Weights of a small transformer language model.
Size: 24 layers, width 384, 3 heads of 128, vocabulary 4096, 44.6M parameters.
Architecture: LayerNorm before each block, learned positions, biases.
Each number is 500 + 40 x the weight over its row's rms, rounded and kept within 0 to 999. Layers, rows and columns count from 0. Numbers have three digits each. The size before them is the row's rms in percent of the matrix's.

# o: layer 14 attention output (transposed), 384x384, rms 0.0559, rows 178-237, columns 144-191
# v: layer 14 attention value, 384x384, rms 0.0467, rows 179-238, columns 144-191
o178 085:477462457495496433540480486470529498420490473407493578505485497550498433486519556490443509531501429510490503456456487463477569498518457503545423
v179 091:440528512520532435454503485446567511467524504501519510450563471476469488477543514425493472538499533527468510462478448544520525447535504461534540
o179 090:545421505436513518480492534491454494486499562501486409476516467503503556581475552526503554508477536500562526453529508380490505579512507489472453
v180 087:492534473505513512493494592466466561562507463541489425459580489470494510402485495453501554530516511542487548616493586532475520531451533415518473
o180 084:492502521502480513438496419464470450461476482463471518504535569540534460550551494523516427495510494476530426451518532452569538529484536555502497
v181 088:586503480503450516504484504502468476531464448426473517492447483610390502494463426504517470472476516490497485539471636476526558484468514479564498
o181 088:442493542512540460504528586525492529495470530405498528479461506492540492467425497507511589534487556501461487548543397516446522519530435500459510
v182 083:583526541468565514467543558579448500468510469491470490512426497449506520559519500548491585569498481533570392399562557470528541467513498552483573
o182 081:487534445483465490460448463463556519529533497584497526558556501545446516441518537502401478519539515448481577512482480592438395489525437428427470
v183 092:499484471484503473539538445503515504480489538486593502487507444518475461541482423508528484439530516553573461460563488546430473532570490504415498
o183 088:439519449573576498510466455537450454475496458536484546517510486480484517451502534476467486464490489486518466482491455490512407456444440539565514
v184 085:444528526519543464523520482438550498546452503545535451499555494564509509507500479521528541473548497580495494501448534507512531590439485559560485
o184 081:522589419485519573460501475519499543493512454483485507515486442471441507450465480435504455558449486416555479497487481506512492487497446532503531
v185 088:485501407507528443463456520472469483567487423493490477496547552443530552473521483470519541468516522552420588486455474469505491493521561475477459
o185 083:525509572538482472470491580495499475465527469446507520454440513477459442466513497461513495526489472486519477501537516478553519486524367482515538
v186 094:436478517524481570463558503447482464480486525545484514476570540386544454514514538465460428483499457486483631457542490431412478549575487462510526
o186 090:562498487548445479582487481545454492467540454510513467442520531491499527538565516478483537528516436498568451470409508552508528449451502479437579
v187 091:457517513532606417500553517488466547548553477511505478450484467444510507527550464505479474455471462551582563454514493478577550599487566404430518
o187 092:553447451467484522524468468440530498468478555463567488488506516536509507496544584503440477579485449511471459471498533407446484511510511548523546
v188 089:531457422564540497512439483490439483542492506500489527459491583501551508502528491511457530469505527487477547497535503506536505494495535539504501
o188 089:501487572504419443447537504526541455548425423465535523488463446493430453492485512490548481602465452599557522463479474483492440542511489426562427
v189 090:510537513530492441500530513504559536514487471549495452416507526485430486464458505511491574457512489515454458519463521515478545512540492466486507
o189 088:472470455461566492566465560413419448494444550505486453556467500533557587465528557538580428494505492431567514517405408489508464442553515502517503
v190 087:440513437505579550517461524470463529484506467463570481519459528447607540511462459541539489510521418498535552508410524403485534414453544538526474
o190 088:550566537496440535508500472486461522535544489456472544447556495551484441467556568506492433515500534498459462523571538579487551581563524494464521
v191 085:531462536512460468501477512503493561504507471452540498539501439458488589484459452432507532441438476524569513507468542472501454542463536457562483
o191 081:481523514460560527481480499437547486552562486499477517433504564510553478469524535534516421461523533527445534518528535502514557453563515528450539
v192 089:503519569536565536531482571513509471512580453574405498511503469517486467498508561620442466491445487528462502467458498480515492518403413441438507
o192 085:494427486485547547476461436497470519460487547519540515469501541430510535438518504421550516491491548555523522452509479526450477516528551510534423
v193 081:490530439489512561474521480465504541497507516487494533531495450518494589558506555492449511466470500476515518543447552515525461489571499518475433
o193 079:485510531539493479514468512530471474498546510462515493540469489485446514398528469492551386527525552502434519483534477482519492492426549498524509
v194 083:473459433477449462542468519550530557545460513477551494435503529468469559537460612446528407453509554506570505502461450543445569491563553496469488
o194 084:494469485480521494543513458576482442491484514469455452477546496528489485509498505528571597550548462562513517524500522522540584528479423485505510
v195 092:490502513542431426536515546440478490500510585544558506528463518474460532506476468555510512502543477528537555538457512481494437497541542488500485
o195 087:500507511464489561431567532434452486543504550489435513451547543546562502437557471457506439424430488520488518460479543479432514449570487451498547
v196 092:519449533521469506543478454497495511553466540506503441480494543493535540523430472493453417454500482498445492532531542546490613531413437560441504
o196 089:480533401434536486474585498537482520478451508510505498448494487503504536421543441520443452481506595494532485554465443539484432516509479500495519
v197 084:532486557476516520442542464571518457479523548527491447518459427562492519546567473456470492481475518513442487527489522498518461563554475484535537
o197 083:466612441456470403512499509455587484469497503413473542463586568454511432472434522481448450469531483471482480480547481455466520463485539450488471
v198 088:499544496475486418503457445427486483485470530479519527581504502504494521519546498426498441501492531556538536435501468484522455519476477483545510
o198 084:500505513483515617552521545589484481443565494456437450446527513405510529516519477504499542543539519507465486578478505489531462488506490518488535
v199 087:497450465423461551496522546466482516454524552518476489510480485517490548588605594517500499504480487441537491539542523578482504540462518498525475
o199 088:464590499579520500546458438519508467455490509519496498494518520501468546416441539487519457457516478583519436449435526448504548480515568460484509
v200 082:455518566427449536483473503480454500480599474527492512550514503482508527504549564556457507549509481476519454511535495451502525522505519504434518
o200 080:486479425489530567487550458477545517480528500525474440507470435472492543489494513472438454517508503448502496548443515538463458477498577524574490
v201 086:489474467510504556477429478501547538514553533438509516509534445453414489541527467490466486485504524508515545538441516485472528441458465504482528
o201 084:580577536497539479580488522518456471503506448549487449492539497437540497580507504534511525528516473494488451455462435508490509455537571466486470
v202 093:556546542446530557476406437538586513413484502406444529559498511499491392557506402506520454414487526515574534528534537554497523535532535565508476
o202 090:375492480531514402451545524540483509498531521559535456429524460511541540503496544493412596523557486495491460483489517459543524533469541513453463
v203 090:505459488506546560453430541523539559473451567491490489503476499499526502513505497455488485545493498486460502474485570463473490483537495504480516
o203 088:474513501445454431441526510476513501513559444512509548476569476444570490498504505583541485444537506485536463544451475590553552538468514486469508
v204 082:493489460456432508448459486474445478503538534447521448508522447458510554445510523420466461539528496545487452436562495522470462584521501490546504
o204 083:527498521484468455545528528501578460507423429519484483524406552459456474521457489517526561501470491530512555505458517466493488439492498474473521
v205 087:521499544453554496485494531421451515535515475523581512486476498532462437498511529491515538589504546540492528438506584536523504493442463466526539
o205 081:525453453539481513522467455531518534496536502534438516520512502499513513496457465543456501500570420487519432491530510442479439508503546481441425
v206 084:480479505474549500510510553496506540519451521451485495589507584472545551449466461541463470473502467528457529514492453491459477459528517483528494
o206 085:452547527498446476497487475497482498485548457513572455501564462469494427518561499470547606449490533463589562456553536615492505515536505558471532
v207 087:493498528504482453531461475439408588436455504532467477514506445584483546502487581498521461497476497497441556478517447509508463461426447492444500
o207 085:507512468539489531452445554523479479513507540435548535469413477512525474538514463478518458461445512466507465513528596492433501507560483470550520
v208 084:547465494558517487566434495524497545513475468432437547446451529484475520556499503461438565500514507510502566467494485475515518503497504486501471
o208 085:460587481460497497443450463490457384531503540597525516468539504511471491469428513477478478435477440514570485501535536487459491527528485564539523
v209 086:463499494486517417539475463423522482513504496440467472554501503547491483553542454544543490484459545478472510548534476530447433439550458489564502
o209 084:528598441464506520442535583472479523475495526485448515555455561504537500487406528514532539496545480556555487553463523509583562496515525540520410
v210 087:396540489461527528439507561496510447539526513524454442490555477524447489409508477557481522449553512508545550515504414514435506577550482523528518
o210 087:617508462512552528528533424544475510474541587506526453504505550532540539508466479509523520535535519469544462489514509502547489425527509475419546
v211 083:474519495538483515572494497512527494493485467473550532487524502496540591460531504527516475468495443490491497556498508514500567517559500527538507
o211 080:470504518478546445508523458545467539473534525440548479535476506510512433533497495494513497512497466493539504391522415549524456507427523551543529
v212 085:459452495502465438476523541469532502579449513525466536535514459568443478502543469613443495533467489508485517524436493414489535501515479509511522
o212 083:550496478524583557525512427517468511429480575525515444490546578478576500481458566501531464501570512431517479474483470539489504540452497526450459
v213 088:515469514460604485488483520472528485509463502512489422503481437472489504468540475479518468499547497416528458390566572492555502587468494555492516
o213 085:500443503511471544541492416538450424532554558470452540425456477578503518527524472462489456534532541501511550485547529542539448447464502501476491
v214 086:544524543499495452536490495457496478444479533580513528485471508550539477582511458527513476443525479501482486532497454550484458561465449533515488
o214 085:531447469522569473494447415531466462532497370465491508469443521480502480535492431501426533548520474473616446544509503497531472438450520453549430
v215 087:470475506526492554563472582470462452516471512523601512555444437473444502516486540453491590498574523472475459499475441573408567471521512556461458
o215 087:501494471473487483464501435564496529525568445486436436455541528460530577520473490517495457470464522461491517446564556527549472512485503444500562
v216 096:525542526494560489454569549419544537584518466502504517599544408462528481605523545520438494499497510567454520577441472553514476500471481551525534
o216 093:558452463487449501523419461601444518419518480471543521521468540546528457461523573523540552534580408470518532433530472526506480486518584511451493
v217 090:491454508466482436482522472495455468487509476506453478489493477493460564548484444490482481489494497457476509479480542478477458543483481557485511
o217 088:511449490519589508561494497439495528393488481497547551519465475469562514521530534506469460565510519453529505507536432440546537430525556503481472
v218 086:399549524506551493467493489535535525498463558494502526483491577539529444519558526463521472454512509491542399537487447435471455520503539597471408
o218 085:529503471546516477442530483520478497458555470492533480474496460448456625427413546577476510510509539553436535456536512529473567499515453509452492
v219 087:530488473518505501487406514483450549512434490549505453410506509442486561494429506529524512458458529428521503555509493475493443436554488471499526
o219 088:493453532497427444507539529534516471569553474466509553489504458606498447476484446460516541506551520504507482506523463514524605545449490567547486
v220 093:483447515521465536470502435481509510553534541508544508505498476428483520500515488528488458522547527513493489447558396549518485552482466529471543
o220 088:557369512578492475483533445555411508470541465545496519442454452510507505483459526532487598467555482500544552549500564480478494453452522525521561
v221 089:525523519512497503538551514465511473456524482473529495548515523490507498533527480491504527510510521434406550477445460429454513537439525459518480
o221 086:476549525459469473495505442528476487492502497521438529468444524509488478480507544558542454503509491603539484520565470548539514379520505519467516
v222 088:524587467450552496502491547501517466543469548554439503415553516451536465516438470445517502503501453565501573450477587506538518554441474576577499
o222 080:520467492501449484526480427530440526468458524475495517511481527599483505450575544602527467478567527471466468512487498393457506439484486500482505
v223 085:504517504510532476468444500566539551463547518494494536473492538585478459511547563512516513494401540465500549460505527500531493508412508534559604
o223 085:449508520434500499479565449541479568528435506547497556472488440415532530426549518560537492495488509591411444584482499567390492511560486447505440
v224 085:444500518550545522528504596498563471549462520488443487436490487531500506529505501472492495516511533488482453626532504494530453513579417569539505
o224 082:518533495495483510491503493529431478465549468512489511479510527509497512497459482486515518456475444531564443506468551557492530501471534462486486
v225 089:524526468526494496427415484538547515581458491471478504436490544462389523525499512522522496513461475543472506492533493491447485552511544511497496
o225 089:489419402490482496525557466449518545467535521538537481584532524535577487448432558471513534543547448515563439480457520476515534466529529542558474
v226 086:452541500432573515485538546558530453496449521545532478483530509487471498496556437510485480527485474513445498472483480553548544447528583523513480
o226 084:543407568507423519502432423521464459468584466432518528532440405530546479498466602495471540540490499486480556545532555426470551544476422439483534
v227 082:425562463459417469504502553558500453465490463410494522532450472506516555492391599523514483489515535510484551581486487518508497505442485516450484
o227 082:518536485572583482491506551479532603500495506534487476532482565561469512474530507542516421495432437503447478513444499413445483507565468462514539
v228 086:424493488486466428523481506546533510475558486490562503553553551501503498535486574517429524514476450581543480440513500459456532523426459473456532
o228 086:520483519473548540514470487517532434522453451588528475465498482476477562480490462348550467533492531434514479516505491493529566458584543579539513
v229 085:507543521544491507547513528442468433490507515466531492529494428432500463494557478506481527467493562597486494472533480510539467473531479465543501
o229 083:549551426466496480518488491445494512483458474480454521469520536523454523477538505498475491540477418490530461561516516454556603521482542510477500
v230 084:526411533533425463507527515522533442490454469473485592484472504518509529417475462506526446520475519481511480550459548514475461517464432606464512
o230 085:424464452448526526543506510495460515471523563502540466561458483535576394503476420564454489493504505478484527520537448503522539488478514442542551
v231 085:565456405475431478512490462560467490548529502475493482484534497479448500474442382536473487525524486486519467477447529478483492470546525531463539
o231 080:488536570519530556460470536476510537475554495512512531483493542562518460530523570494460490470528475501474523517469540514548537477530526533476455
v232 087:562501466507451462506599428471541529547476500551467570563486478515514562591493461527493511430528439478490537513435510459491493530523550435432513
o232 085:533581470447496558547431488480439467519495503445503505417568524504429495450544479450448463549418593531577507453509444489497475492489505484556424
v233 089:561554500434489491441529511559436496527614559479480520429511549533475513586453515482438556508517543491511417532503487554528455562559494527507423
o233 089:506416510564504426534495477449531552471478439565539525590478483474503507453520504530517509553477484560557518516460440507479503489471481557531505
v234 091:521435510519527612432565500504520562454508529452444570549497469576507538548394484462503489469475511515487517568507430518445482552459449437465559
o234 087:491487516534486465491525492402481482510444526501473541440516499473484454472512462517493481525574505591529487477555507500503520456501540452437491
v235 087:506460486472497481487505548537552491486539530489418461418504480495393471512550485460598508572526549486542454573507508502491553476489471525507495
o235 084:453559475489482531546524491548495458524434539519505511596438486516572473496472589531466420418542466520428479472538517429568450476459495512485540
v236 084:513481481520440534553517543525522469532507445574521525479507478522461508523558467588477490485564451492521526455459490477518496523563510445494507
o236 083:469571492484559538473525495463545566485598499472471501469544511471500439467490501405499514484493471542464459538522482551506598506463497486467467
v237 088:502444497472486492582515482553539480513535533526452536561443552588472536550500533421498448437447514441532504531467516509537551522507481524501510
o237 087:428509503514530449475516510526478571451498462543615507504509464482497469557453502531569566498569503495435525461537500515518542523471557549546469
v238 087:536516519530520630467587481523571511549458509573480543494522513493436597509475504483439465469531517452435497595468471465480542486517479552516483